Each number is 500 + 25 x the weight over its row's rms, rounded and kept within 0 to 999. Layers, rows and columns count from 0. Numbers have three digits each. The size before them is the row's rms in percent of the matrix's.

# layer 3 MLP up, 640x160, rms 0.33, rows 213-253, columns 0-79
103:486505508510548537536547491511492513485569532503466486545483511488499479506525484488510480511462525457576508529508501504529525498471497536517486517490474486473467504527490524477521519464487454507483534467468490485466452485521514524500492474
093:506476540464498478523492489472464463544474505496478530491485506517483530504455478495525535481511490545538480506447459529448511449525470521512494443534517469504490475499482521538484494537475506494505492532519474525525521506505559484489540488
108:483514480465459521476515516487478502505538488481488476505482510522477498486472517515489531507508486513517508534526494504501508462476525548508494503503503521481502477549579458519516479488533490505491523496446485538478480503518489470517543481
104:536463516463460518499536499490480498445523466513498550532537535507505512512508484516500466473540462488482447540521517512508489524539462513499513482467535492478498493463504507500505436515494539504481460509516519498518505478508543492499521527
110:506474451464538519541523542465475543479533501496506544510492539461510485469565509485510488476511470478523503480513493528500529526475487488519511476494517487506492474494516462493508491509498464472500479464523523510487519500555486470541498497
097:494477540548465513471512495465486529475491500524503481519516494472458473546444514510517483522502508476479475503509511476510487472476493489471466478451459475489493533485542493484482477489525503472509476503497503519464447494508478525514522529
099:467494514556502512485533531499516486532533531497473490480497474552504501526476520459524497517476551592494497493524509488494499506511503480519496502518513477483518502505518501511458485477496472516506506540527527515482491489493454525497479467
099:508549506471489433516535504459496515541475520492533518492502460485507476514492502506477480459512505539468498518443504493509510505512461476508468510517480492512453471495521514487472497519580491506491521496512497507467473477490495501506497514
098:486541506461489496477455535520499497489501532507443492483473472480558511509493465479501536490491509458501503496524502471535482475458503542538485504474482508476497509465495496486464522474465463448501474518498522511493507449509495513511473493
103:508477531530497509482460543500499468490486507483493494516537484487503466490514488485525482537497493493513538536480495489543479530517518491496532463482511485477546472515461488462435513484524492526529480528483471488476477482526480514504478491
095:531480484468490483501501523527495500464491511521496507464520511490492512486487490523469487497496527552534549514451502547472488482501495516524467499543508486518474460535456566480485526507493514538481452520545506506485540526530513507480508474
093:539468463526511490481460502517532512489524530492516504444480482522516510507509447530496509476511488514501491537528494478466517505524447495482509478519517487533470496491499453509492495475526513465518471462483472472528520488552517480527502537
095:488472499475503459508506522524570534461503514425497522530530524499517522531504482501458517512517525484507509516510456502486546486496473538481504515530483522493493504481539505450464472504526518528526503494540464486532500488482497509538505511
105:480548483491519498492493476502557497512518487518500513512528508450470504489476493526524522501494515444480496535489451506534489505509527466456521494495499474517497508525503539501525525469476530508513525508494510508532476526516507502480500500
098:538523483520479505523508474512471470515501520481507487526500537490543499500497492523491504513549477520536500562525497504460518499500459507520485532544510480516480537478466516495464506536498511532483504505459516516469470471464449471507520520
097:518549527512495478488544503463504473498465487497495517510481534539500477497444499486529487507532492539491486486498464431476513453565493492509488541466471493560502507493484475479466513516498508478481495506489490548509458502498524481503479482
105:454484493489439529476476456453488475470507498477519532505494500499479527466477486480532466530522478526538484515491517490500521527486448496526528481483495553488471482454526485508469503490515529500527478483494504472470521489490516487477523524
089:507523497513501473507516520501451521471550504507491537519482509467473479534486523540477507502469522481484483474518473479498488517531519472479535475448482507488509474483541500495513484478559509528518457462465526468515524501504497457516466511
097:480507542433515526516478552457492451483500504441496503489478478527507535505484496504512476489477496503474492525486470501492505497538473479507505529488450511486517502470514488469518501496514436473483530510498508507506495518570533485499453480
102:487542445464496500520511530525492477531532475513498522508526505450537497466467474509524514521536506505526497536495507510472526441511513534481532516517498500494517489471482496450464496477501551504544499476490530495461447519521500468459515481
104:484533502473535582515478519523465467510483497471549488491522506528495464511506525462511558535504471497520489539501491502484504510537496482535505501520493506510523519494471532526422551484514506471507501503521511507469485544495487473507499464
096:432502589532544534495506503511506469527504465517516499500501557541533522470473496471506524484511502494530496533515501498517532523523500492504536458522463512529538503506481461493514497482535514511528474474512510532522521508498488468516498512
098:508470481522525508465468516522526476518435522506538505458489460498488550512484471515520512490586476505510534501546515474515507450447490482472503564525510507539481486507485497424547476504483538490500505496474492508516499504497484536534498523
096:486509494494487516512506512513551482528493470503522512491460516489439521509493501479507459458470525492506492534500527449481546520469551512512520498512486517529519489519553490508545472489496495506519521496528474504506464507420552495479459523
097:489457514498532465475494475461506495480525488432491514511459521489492515522493480507489486482471483491503521480516503507502505486474507514511509470497479516527487492463504511515541470499529532507478511508487470475513560468511522518501471551
096:504498519534536525515461488532484495531526496505492494560477488466509464505499449475486498480499475483541518519501496484509518491509517492558523478509503508479531481485497503485513540511516426480504551463510511487498491539522457482533496545
093:497524492515507528502504492466469524516490477478521537505492536506518483517504459490554481463501500537559462508508502489467559484532481482470530483521504566531541488484494528531493469506484513486548476516518512521520485484471514495467500508
092:475486556512477441510515473497491470508517528495499462493535524472486510503497494497497492522517494485503522501492446493477456531473543522443496492519539542487495494505543491502496499489511509512537535520502435504515515461479510490476512508
099:527514538504493503513500502490483523520477510528483492535525514508511469485489524484483515470529500465475508504515472497475518465494475529490499422532420498509486506497518486531501498523531547491489488495533493541531498513501510465499469556
090:501555478497431504478511562449471469498493516518485546498515454536528528508482482546495459528514485497513464500474462491492498573488507516527487477506469497486469483475477501506475472498523466526520470502443507455503456474492489474504493487
096:544516510468529539523522512504535517472505482497516537496521506471497453498522496521457468532528495525536458452513463490481503466465525516511515512511494514564480491472497495504482465495493487499493462529529482518522520508469507487520502549
097:481518539499525528475505504506501519550532500512439540489477551513529472475493505467509505461502498506468501519575483509524533513498539488465518468462483482489503508501525478527448470514481505471476478470558533469483476514479532466466529493
109:564517534549520489489422515528501502481478503464506508525515501497497452483469473503486473499492493491505497531508512475453527470497462472495488485467539508513514495496534519475472461508525524475514504507497490508483518511500502507503593517
097:484529472477498501494468526462526480503486530492502521520470498502473487533521508499495519559553452486483510524500464496469527502492498464477507449489476457517492531473483541511499496538486509500534474502492492497463484557500519472497538489
107:481544499506515488506538482477486526466486576564507550519517450525474480494520532487456488505569499495454508486500540537497473504522491462528488518506474486536482510486516520484490457496498503472518504466534492508485512496500478485495518492
085:498529478504497478518506483458506512511473518471480499536472507508490499542522515536486494523528513501544466490507477500472489478455482471496504503482455455477454489518487487464539530492523447488489495491464532490460514499535427449508508543
105:506504458492516497506453524462479519500524507531499504528451472435531479472486497502492468464517470509455528483501523511494465475515492501486490514506501524540541445480527476512514467491515519522499506475544519542475529479486534496516538539
108:432518510492457497474544494494489515500518482484510531475516455460499521504532518508482501512518504472535502546494499466482493517486517481502464493507547506498497523458527520535485529507501501503507489480497524481478519497498453470478504498
102:481470466452525533522477528488475515474538464450474478483485517502491512507482475480514510473537469500533501506496500499492494513542519548516498451520510490494467475497489534528494515532474488464519545497550485514563562498539530563485488519
098:453527494494500509440513525501483480438513505487484473454508490527449503506515519514519493520558505519466496492506446497513509512531452516521476491488498538535530532517501504470481508512510502525508546519469534489517474494524544459511490503
100:506494479501498449489493487505515488487501515493507476506544469501535494512514498493534500511522482485492530514539504533482445512535505481483451539512446524511459501464535500461475529502519558439518484498473502479525506516540525514496483514
# layer 3 MLP down (transposed), 640x160, rms 0.133, rows 213-252, columns 0-79
102:528500493497463486549521497518518450511540438519533512478557511505495498502484489493542469489527509469501508518494521505482493523472526508477510480516477528485485521491531500555461488496534491481505545524511495516536514474504449438442485493
102:531504512528485550488535492500470567481498529494535494483475475495514524471530531512466508489517493482503497522468520538505493511525511514517487494506542503532508492521484518501494494500498528503517568495513487523517477530488471470505485523
094:532481498514559470453495497502484523513482506506468531509498539507475509490499522520468512493553500493496511482498429515539479499495475486471526477524504502511495496501534467508537503500513519494550512529547526507513517508527518497533517491
106:524508533474523504532514478483506481495488501522471507496532496525498562566489444512506514512521528505504508481531471526525483455510484502502503521499506517484486492503523490472441550484493493475499494475529496472521507534566484472464505517
090:517490514532498495530498518533503495494555497496511509500512505529526513525434473487489505488465497505466486494528534507528482515479423528496470525446511486518505515469484547530487516499506470475497523494508479517490542457550460507473549489
100:490499540495541494488440506487505458492559505473518473498519507499526489475478475516541466531529483476509518467500508494515506501512499445547484508512480472503543498468531478543483496473498502500499509496511482496528520497488513526453495508
103:496502496537487505505483499494519468463502465505490472486525536485556494481482522537494509450475561523531521463490539512483489536480525502481542489485474495478507526489525496502482509498503485480531529467533476511508491480517476519490523480
097:485525541485474502458485483506513483494492494514521536486438503487465467521502482556530471514471471474488538532505513487536531503475527504523516472531537493476532499501478521526465539502497509509479513478523530469515511497503473531520465489
098:536478510534492504476502493515541505500470508489557515471466477494488487543526516532488491519531494494483515496511529452442487537497433507507517471516508503511511486490505471503491506534525497506509487519477516508476501491491425558477496545
098:513484539487483541518508500508519424548498488489519475489515525461487478517511526447535515517453494514533500460471548500475502497453491463498465515508493496517476447459490465474507462500537541498507516479519468494504473485469489507464500482
092:485509539514464457497479500452509494464502512458498476519484494479470503516475510495503489486487535517521481466498472535525521429504479507535461468501514471508538483479522467537513506519513523483473497472484529489500439479463474522499497513
105:517490487499489474510506505509503509466505480534503459507503495501478521491495503545461533486503534463491486496476545516476487499454474493515492553492473469488487477525484518458479480496508552494479479507508473492478482453503494553506516515
086:487568519543490530518470506511446504522504487494485481485498464511479481483542522512529536485454452534472522502516492454508453503518523478470475458513459454519520522534479506509500500523484514510522482521509520458511515514527483479520486480
101:508473450469463503524554489489521472480477480489467493563570485504460513455518522475487491498533490517511537488497487492491494517489515530465527485520491518489477497490514490502502500439535500504484528466519530559477476459472510502547544520
097:502496482474415518525527477512483479509531464466502481525513528513513503523504496506469500471517489547476528530503501555496514495476488479519566553500491527463475554539471485486477520501551488501496479470524527480499520517493485499531514492
087:480493492522517474491485538499527540458533481504500548474545477497537512492533490486473499478506506448504505486557523490498494533539540505501522525521483508452483488517510511479540546472516519499498500486536499476499518478464518523538525510
104:549489471504467552482517461507511510482475474499528468506513485538494457458515500513493520504466487499513469463515505504522536499484522458480505530530478524518500489482537475500477511498566527494451513489522524495523488533429506481520514464
099:490475491495512554524506483591551512515501487498511528541511479542515536496516486475508469525511487488510505490492485500508507528499513501523488518542540495486492540520505481491465500518460512536487475513493520519481438524512545503476503489
096:494498526488493480503512461496493473500515500500464499455511471519499532462531540525527478498494540492475486500484519519530531502481514504499497536506513570527503481541506493501474472498500494506498505516489506513510506474462496509514519532
105:510504494480483473526455493513479510496502498489530456505534494534491513534527502514492503500521513492481536496512480517482518541485469520486525474508510495537524522485492541487525515473489515501525454520475520473519522475445510497487430510
099:529538520508467488517533458470522480519493502477531473496537526471513502504513464464492520473482547474538501507471479489517462524498475510486533535512494481496507478476510476470485503512482455467459527533511504516513490518497520468540484536
096:486489464500484500498510506535529488492538426481534493507493512476504509492428527466533526493502501486501449494498545536475468502527464513479477465460509508483498529513511535565539498474517497508496532500486520529513516471521507522540463500
109:487496497498508449492514500544495485530517484517524532502523530511555525471505510497507475510510491471500469503489509498496532476496472541563526537510538483555492515502522520516476543507490492501479520510512502534502511485490524485495490472
094:522503500489454507425471515495512529507475520473490505486498474466498532509512500566503541458538547522468510475516511472510511489486539511496483484500504526473506531536494497483515470512511464541468509499501474492539506552478508488536489476
099:529500514481492566498530498470506496526459459480508484527492468548498487460485574491465513445466511480474505475496497549478518521478505484432554514485495526516506510482543529486502509473475501479498494494481471478481477545513523488497484541
103:514496520471497507494468494490506506485515519520539513522498496503507481489494504497519520493490510452449502499479520500510486481517481490535480447526528461519551483505539497454506492552486513526520457529473479496519470521503506526514560516
113:532480521514521509494538466485521477527480493498439481487519523502495482516502546497475490483500547541519487464516502489473514519521474483494526543490540530500490544486503523470449508475474483446486508540548484496491490523509559473502527476
103:449521539498481468484524474473494514493498469490558452473519494517524512455508458541494528476525457484482545516472542502531487532538516505488514492493490453443471535544507504474489546454480503482520509498477511487521564505517458520520485502
102:472499464531464489511511500488510528497482455519481522495502487494493516486510526450502515458557536475516531489500504506473493494529468500495509458510465486473554510513534534492482520508489489470488497465502506519522543498509481475486477550
105:501482527501513513463527511523498518491548529526507528485452521481534476534516517483517516524517507502486484436497483512519486504501491469485532507482514499520498539478532444488558511518524550447532484515484474465562487498505495526482459465
098:562540508500483515546515480470466529441466500480494533502493516457523528470483523525507540503508494481512474496502492519509498499469500523489537472475472539544475545529483504511510527492449507508512551517531471508498488481504489494470496485
109:494536471518505485491477503490498438542442496487499457484510500476515498530517479448508482458510536501472525504486483514519553511502520509443521505479505516459518488521502491447472546529498498460509526468503478512498503532489502469486514478
115:528480491513488493492510483504473573527537497534538484484492539531524470474479510496520506506495516492510486478434495505473550506484488504501535480541498498506500525455539463481423518525478507471456535511522510525489464485495512516488539534
101:507523517487478535476539498508504506495467506471479490452512545495525537494498526469509516483521500490498495484511509536484521537467443490507524520520540496439430481500488496581490505474530491543513536494488474508504498465464498527501529484
105:483481530536531506512502534472510450498527488477454474508490489471516530491500481504504461498550516501485517502526468491507528482514542499490491507474479452477477523530517526469486558467509489509485487529504534510559503526519517481517558464
096:510470514497508482487482531449513496490494488494515480498514502476534510457500518479478491504521540443530502468497519495533541554471537553464514488540499545492507521464524528461503546500515509524474502502489472520539533493457524512500511433
095:508527494520496494519431475490455490495504472490497469518514468441550530526476492515457484489491483502529485510521471496494508439454453493461513510489483467495455471495536528501502473516510508478468492463456468544479506518492488558515532495
094:484527492471498524485472497514484515546513506529530530525519537517462496505475478474507506538482475481529499490506479459514535479480543482505517442537530477509491539515516450498476466502505520494545483511486502538486572528498469516505508478
102:503442524481513496484504469520546490522506473503494525478472508460523521533481470507508492527477538484479509472468486536543507474563479538455495478551496535507487529537496488484490509512497473491521488518504524505493502492452482487441481511
102:498539512509531496490438496526499480514558505529449534545482500507513493492523525522537505471500509476545511481445496518508515495540508519474507541467527537506524507563489520507481500521501477499453506512498532486505521505495553509509490473